Each number is 500 + 50 x the weight over its row's rms, rounded and kept within 0 to 999. Layers, rows and columns count from 0. Numbers have three digits each. The size before them is the row's rms in percent of the matrix's.

# layer 11 attention key, 128x384, rms 0.0337, rows 49-116, columns 288-383
072:541512461504492518473531514479382523532457576562598575535424517524496554512478536397521554461632555479489529595452555463476470475498422490523448473448437430485391577449465457512400504443496590475537499566451471545477485464486502534548580405546528495466588455472513552417482539533470496472
077:480540548499436505430489486393425551437416561413525596554462486501508489497368446608491474451423466472446512409487505623514574517476480556472562414522541593483539495478505522521500423462621460501421535434448573507539540473399525533489488548528493421543475578492492527558452515473539495479
071:562526571519451503496451533578543504492529560504446463497472601420462493537509488518451486453509505451595499505507534431522514450373480499504491536524549491544563459520539521492532469534482491551536550412516455572530472493506560579423519568457515490543450425502638406501504538451475487444
064:495593405485516484488416463506460561432583523514554468511563524549573445465414436357431497515481482441535570517553524518487442500501447523540443425522436535517489470575486584540527457436500502464540523500483480554601495490568457464531474476600439580490528484482497412602523552496547424514
083:489476361600413545562551418607619450485564444556462434526491498504530558407484474466526537537529448435530567641459480429411530463510532499503438545490486455479537495530468468473509557505481534561585581430452534471456466477618527468545510506525464501504480546512525461517553497497514414478
087:480532438533450422507619444478478523503579538489439446496468532546454491493460420404493482509576498427514465511510490463515515477462490512431493463496548444480519545498459520515546393502542540465494529457503498573611467481486485536445442489496414511584425471506504482573433503573458477518
070:522489538583490463451424526545455459597634565529543492512463476455505523558403574540447491523465492451491470449464507501510440513479466492493550474553496528528522537514470531467511587554569512515538490467448496551472482504440638542494582464506611532506470497598362530503460570478539409469
085:570513575526490422472453477437506542525462474563526615456486526502566533556511594517536513490505521546430540536473567410551415507480512544499501549505454433422473588482447509456518482524489524411497607510540513450448452524529498499527584492493544579559583466473444513373462526520498523530
082:468440525490418498549578461476506475507499485440578488515553490537585532454517450514477490504536498512563551464472524470436452527472418463494544605426403494571535521555437524471428545534429519523488557468446469565447546449519532522440486499569436444497497544411578473440504569647536452546
079:639464471459465437495428499522503516496532549476552505444414526526520537555501492544450515563487488462535489480417541547537468509537479475483481556594512475412425552473370523604557500495541474517551498471447444488505488512461507424512535555523498524572601452516637532482454452499443484549
082:535463437426559487440487596483444491567459452501549554506502456414584488502510573511490406535586540548455504554492459581465444597436552583555482475422517524571455484553506415526454471553469507600541536591560545509479495543433534530552534456540486515446500430557522576537463489451421558460
074:605511525506489462412548566525562520468489551541512442515489511487492520427487549524465509370521445420495545470477563529458500409461489513489506534435522494482517481461471447595449578502527547395514563486508416410440459449528455502471577556563498494510482448433620409374527484555568524464
073:581501523430533500432512515511555504583505581521480549429547541580436438539467409548488567468555556418548527474468554498427570543513527459424448496517607510555554543563530554556521487442565454502474479500550460557563505434505488555552512466413483542417489443520577560551494452504528551569
088:496541582548489543482527416504633482438463497586482515529469452445563504605482405502528460448492392454431498456519479504462525458419544434407453499628482511499572515480530472494487504492516520419426390442498485456548532573549508472506595461534515475489485501561528568555544409572499594463
081:468402518546549430494603533460516495544529484445490574571501537488506462459483513553539582404418502367452558466620451472544526487483499543456523453504400614471460429542498487559501436499453486410543532411419520456512604411440541507502405497529498380487486444512490466491406527534494547404
082:495487594488510493449488583511433565478525561507434501626426522490459633579488423502554478431486459475425492521528493577545435500503515482578471487510461584438544477424414552449513508512533498507510492529548466511443533503557435517496511439510508435521490490485437503470512505548442524488
079:486575518573447484503486444456575510533509564546403521443577468429567494460400444594543576471501502495425605500613553438438529561431485559428480527488533564486504418559576518414483516491423568426458523494534525534535384468585427470510590526478442482472484501485505500451532484621473452556
088:493518392546498507499362493518512483475494488520545463385589579518464410462419485551491464458552518505571479442501517443559534495512411483518521507566549529502503515536583452518449550545524483408515486578466550506486505435450503496546565449440492567573492520381561455510420514556503552488
093:440479512460564514556398488455511498469534565418494487501540447487408490528492588515495416465425529466518538463512486528548514555493590494511509494472506514506508451497544585428508492442502488462446430515508531434501475480531467497532466572541517414558553523605481529516463466395561519542
089:515477522528473562533534545545630537579506550503481484515529509502500473523464539511569505501420498491483598496455445504510525577543588523572543484444520557415444432426572539416469478430448600443497618498470506513381479498480456456498410522617503469529468525546485502368563545495489540562
077:525574526473524448459491462501468646502505534548488502583490516452520479408486468521488451425437503506523578519410521466448547477437593584464501590448482479537470478459469482527471450490561494414479539426604472494418479497510475566479510569429502542530412483487580480440485524479438519425
088:526543437512534464526579439515491577532465445490450499581533561579456490498644417439543515503394492518474511478527409430503435461586450511502496516550527452420470494455439569482525392464534531525479439435545443465483608506536526409506530441490440547573496587551569450497507548472510512466
087:487530458512424570475465522560481519432594540597525514504543537502501541414483529567438488483541441482599460491484503519507472523553616466537529535610467507541480428505492466526529481506491465467544548600469495500559509541470483504527425417581580491558472452459471483436565530511479518518
091:473497446439435543606548446546528457534601532481561481545585475548518480465500444515410508530541573500530489528473539497465584615490503563460397509508460457524502490502572471382469436474465595471518530483559447609526516451548478524474416524457569530482467590504585533513441578498466416611
084:459458496510535467565473487559479501562544563557531424490513464534562489481490447549548483496550548428484408435493541456580545499548470381587573568553542484520455490480613480361579560597492469476469522468543510485537478517519498510562575389470533512559460526445576405481553537493506486469
093:476527521639461520442440507474453534459487436424440603461509495496508534566461474591482498479553543461421532515496575484532515526541442466528530556533549545461514448501465577545508482580440576475479456462485437442511470475477450474512380585513461504403510509514523495566500483532449441550
100:560515495540463617473509512550542427467511409538466511474552542575558454492503546529471475545479548467523491514531459416465528486487537579512430499472417485582495565506489494551540517513495605515524607526565562469504525454576454468466400531387439418506464480574451481421441452527484447490
094:472513404384546464533507435539540530595468448492444481509567551519527470396526398491485462529511582423537545503424474503498462484440507471488502500549581498501596426577556606423510544554484534414463512466523491483529501458504501428608439421565454474538452492479543504504456458524592479548
099:467483509459611525505471551439485504465506410499571545504453440437427507575556593537468492446437486472566475532551466561550487420588465509508466489489459480497552552529455455524470431511447473544475441526378583506468503469528484507424527473489563458514474626527525489546454509466512457450
108:485480548484424461490515515460626544543439483346499492457445460393487527591568540574429535573444449375562492570478510526420547539451467598497485511534504547410509501566471535487511495516481554565462502496534441478471388518507483489421474519424462446536475573578446485448553503485512530502
102:512536507520473446508595508577515547561539538542448509462493550520421469535480523433569514494479480487557487522461493376493523496544536485466519481459563473519504575543456509441463476527429475485563579527449462486488435479500540523383507466471503521600357481536551513461436538430484578502
114:511481532457482499614512530477613533433564527502382541520566490388520555481564432505404493546422451389538622506561498489569494467435500445571488496406568555453513464448564451448511535503456398547506563438503537469464474442436540548563633497411441457474491483505511566436426428431506456495
114:573528537479491502651518533539598582525443349429532505570534544399496547352490410513512474475502427485398559461522437507527467448524540537552469473492521553544456464521500478521469543543487454565511525507564499473523439479524507409618548547535503462474565535543517515446488466513502385519
124:460501557537579457517471477506478474441472403454520495516542526524493477512460464485477535516480436562547534507538514453504506498519466525575453449463444519505373540527443449479437414422460445513559515535556479473494505487433464526467476518513487552456451521449503422441448530477485485471
097:550468521487446460552490550408568554502471490582469553451508457466526421452485494454557542476457545538605634513528498499495477407484558470569405451518519544461482547481509489401482522474515422474509507487372497538472483451397527491474524469448455426454485590431423449494516460549475535528
131:442572545461464499556616418428566474560384530449467449613545461474516508483547434426516594473523442480412536481501411416446516490497513466604434475548413512487527558461463529530596497552499476652545525464532460485531421543491477459502532423478557488546442452548359469536508512529502439467
117:610536532417497507527461507509517440466509464520526464499530542433414530573589578534490569587479493524533440537511472558548483550390421570423497531441529505445517463502492473476474511530448521521522529487477421438420551543569456531524451639562527496433484489484452543522559461377619521515
124:454528476556561545498491543482459440539417489470407402578477479491481403494462499501483528499438523411560431377455437581534475411513508492619536471501462414418494505403501511522455534428528451482477562561506535459455519525593496515459507476538465487539482438506572627453505496483557498436
121:485445451562611489569466482515453608459514494545477443677485509535585572503604510465524416487487565477478473472565504554491470396503517459583478459474452541516482494523556477462498489556508501548593571578523529580578472497509510493496518487525535530498537490568523479489435584455495501506
129:574556525512456486483471553529491512581453525482434527507451499477486521466504501434421455503463474512597455521534498515522472474403508538506520544470495489591508497503473500494531504458536492534517437459592480562493463484517506490601404465520473382544487531556519479510542477554451489494
132:477523486480547536495574412385478525413501508557534521512535486508519525552487557532523422519529419451412475473538571497508463486477503496436476441471365555519500489332498544485467525465560492512511544486462511435537560505525474547396586449531480477430544394469492498541473437447632464492
130:511453429447508449492454452513549467418482472457479522535554481475512499574484605509456423503466533488516437563525543495567527518599500519433541565518598408530446481502506451437466508528420562518426495414491487530530512473521482608437606459527517461560460490517544496492549514510506529577
128:476553478488482492479615492546495558536620642557484450517568386568481611493471492526408506435474477512448468484499485509511466525536459463450509480456495567408384484517526492522546518553459431497514464560509530501465453484445537493371498518433568463593527513475544563579505513574431526594
123:556414513508462476519463470459472421451490544430422462577460488560504504488616522492480468384560534471487411533502488546540494478547460449532555473456418426432516533421432533485475515425549553468505578465434464497444534532479524541440491546489516442490498429570446422474507520478514555534
131:550538466486481558416536432516414485473545471462504485556478512477445400442527500439461498493482441498398550561487553463447524471564589447439519439457455497537488465517421463628533499498477461502515464457517486540453521637494451513465549462582520507554496423577464488436587537527549460500
136:499480492289566471479678486358491516525557549486495488511414471481473517539555387586454466499384537549520570576524441514559545461522556507574414518469514528487448501594505426372579533459478481391601438454499513472546450484510546483458421508584565491521514512531489435405538530532553505550
135:422596463428446574542476618504541435463561510546535505450542518453570496533492501562496410546535486468574542487547494496553547482491594521506518553417585540490485491478616499484483513445501495555581545491577457511510470481437475564438471467512546475548484421519536499432444462484515646445
133:564478535403581511433560544470462435518511496515484505420452581520524407445554511556526508457551566548504552492506464427491472475525536447496528538568520454508510460498509426433494487536412432518514470449484499512515586514540488519466494481449475486526497474519634508460510527373516497482
137:492418456588519493493442474433487571394552446577384497521459472496464422405531584517518473466548558453519498428557520505417529428464484498502576489443490582533479576505482519434537509494426432457568555443430478439506533488559438535352467448576456517513572466506498495444520513481420505539
139:482548488586524448527483482434451613393570457485472516380599376481532519449531431584525499472580503377548490509452491494563526563518511500594492478524557469446481488471589474550420451358580492519583516424413509559433585598507501559480380491466513453584544491505564609590523547424481559496
133:522516459507495592507509406440455466543483562487503391501530528480447425497463483446556553574493492489503491512497486464496521466645505491497471490560475504471518513477556548495488519503473546454551435468551570471534555439521524443534488500543437562553550564484511552573461518508565517426
137:416553505410428437532408489472490534471522511435458511465573533513537523469487497551441560525535549526443467438444459550452482450468516525454606525503486515532508472573535522467504474450495459580519503430510507578571557534455499457490522477550502499633466543459509494507360548433517534532
137:469491461451554562507449484452566488526437420474494568422505480498503428476472495446517433498466418484549446523489543585574499434553460416613523486488506481550436534502534524498458482552474498465513484596545523428504393560513431580563495530481541429506444489473500464489568517462492524498
140:380499400485558498510496469504593523465467514459526470418554498489527535569445414480502474468391484505478548432507486460480469566570495518482526458459427524542507430553418532507506523473478569541499477436433461436534583517518528444599626423460490516515588474443529559596451413510494586515
136:512519494490514550521536493487486457492502484498460544478447458512378529582495508540534513462516579505548465509585383476468434444528454373509526488500509459527596559502470478490518540575637492472511539539521472558413531536470397587480504599480429565479516577501482538562493576517514528493
135:523504541526435442528445455504527417505493468494488446542459422551523616417581480583448506538478500553395512516437500476531503569512507562459506550346551491546561488425464457479433447489597477616432521418505500505449451605551488349469466476545501533544482434478472496471539504568457553603
140:502477490501506496478514584566618508490480522560538497597504539558524476431500492580530532566571364518387441436499472524514476478569499561478497486522514519484550528539425516486363570462692464466439476490512532428452471572437498527514476534536458594458499472484540473448449467480561496480
146:556450550474411566456347502440490516489508566494499540578488387543486545477437567502502489495517471466547494523517520478557535430489397499505522527508481453434481485514507623372433564511424521495492555477563508521442526508533457410515554478507434516534626587463556457542506516523472521429
139:559418489527550536532553514510527503534430508459400486465525589526460622505402472598511522444410486452548484475567532497566478449518484599542554523456420482366392570543468469441427494422495491567468502469613539571554416511451521496475562566603559432486448497585496569579492521634498478494
134:574466456510479519501557456566478592577522429534458508591481434539414455549535497386595516432442472427507502530550501489541550535555501531445565625534463491597532498442494509603453464417483514532546572482495450545446477560519487433526517462505501511657499573582574473558447545566492470501
138:402518417458496531491541581645460500537521518462449489389483515492447459529562518421553509502449427548467535426497473462465498499475486464585498464480494466545453512491389530591550509468455467505533558549518495503518485570552459505482547511528540471454535481574595515491425591437550489532
141:537464430600434489436561542498481532373506534489607498322392465553555558485535556496549545408471522508533510426447443502425533527394478440607485497476522500489540541455570521526533514498489478529517482453415587490474512494450562547516480493530489594627479477507461518551544507492362457468
138:491511441506357500422512555590491511542448506538500429383543423433462553447534525546399580429537531435470381482528500460502521436635472541493528482479537598518464488549552404482583614429472527443519500550447537527504471441554513405438519462554521515503426470442471462508483385536419526513
135:503491546574390516528545473523520477523523396565564625539494473512470500575513503553470524475485469592397518529492597507497506460483482539575526505455489532429445488558483469480515481432466654561517458532522523529395538631561514617493508505449504555435545583527514520504607553600523481438
132:503383396513591532494459518549484407406420482427534490442519510535470401536496594442540435537424534438404545459496503501485497446486458560492632560482530431479585503498465462459501480476416551498458546575471457468423444491458445567532516448508525479514431555525447524505558444540503612435
142:470554369499488518444483529566399508504463497567503474486573490523476512475480550459515487468544509487494515521581520489522491524519491489578555450476435554453493485527479531416469464584539466454478545529516439439493559555533468517529442452567572444575452547487449519489478463474485548539
139:471487428333487422600532476513545592562514497561485459529488555514400404465492587398472518612559525568369529581469463501513538518515515494518515444520530428514453460559454492520512431539518495480531508615435504529479475528577519476415461416433498467401468530458485523450549523355422426528
140:368475463530524569441469410501452449536470447493417469497456428477479438491543515617501514467478551511559434573504484524516522419488487516517470566473623561499530559549390501506552470571475547443550551443528505459435427494534510496489576466463459483517531482441540387492543485441494526348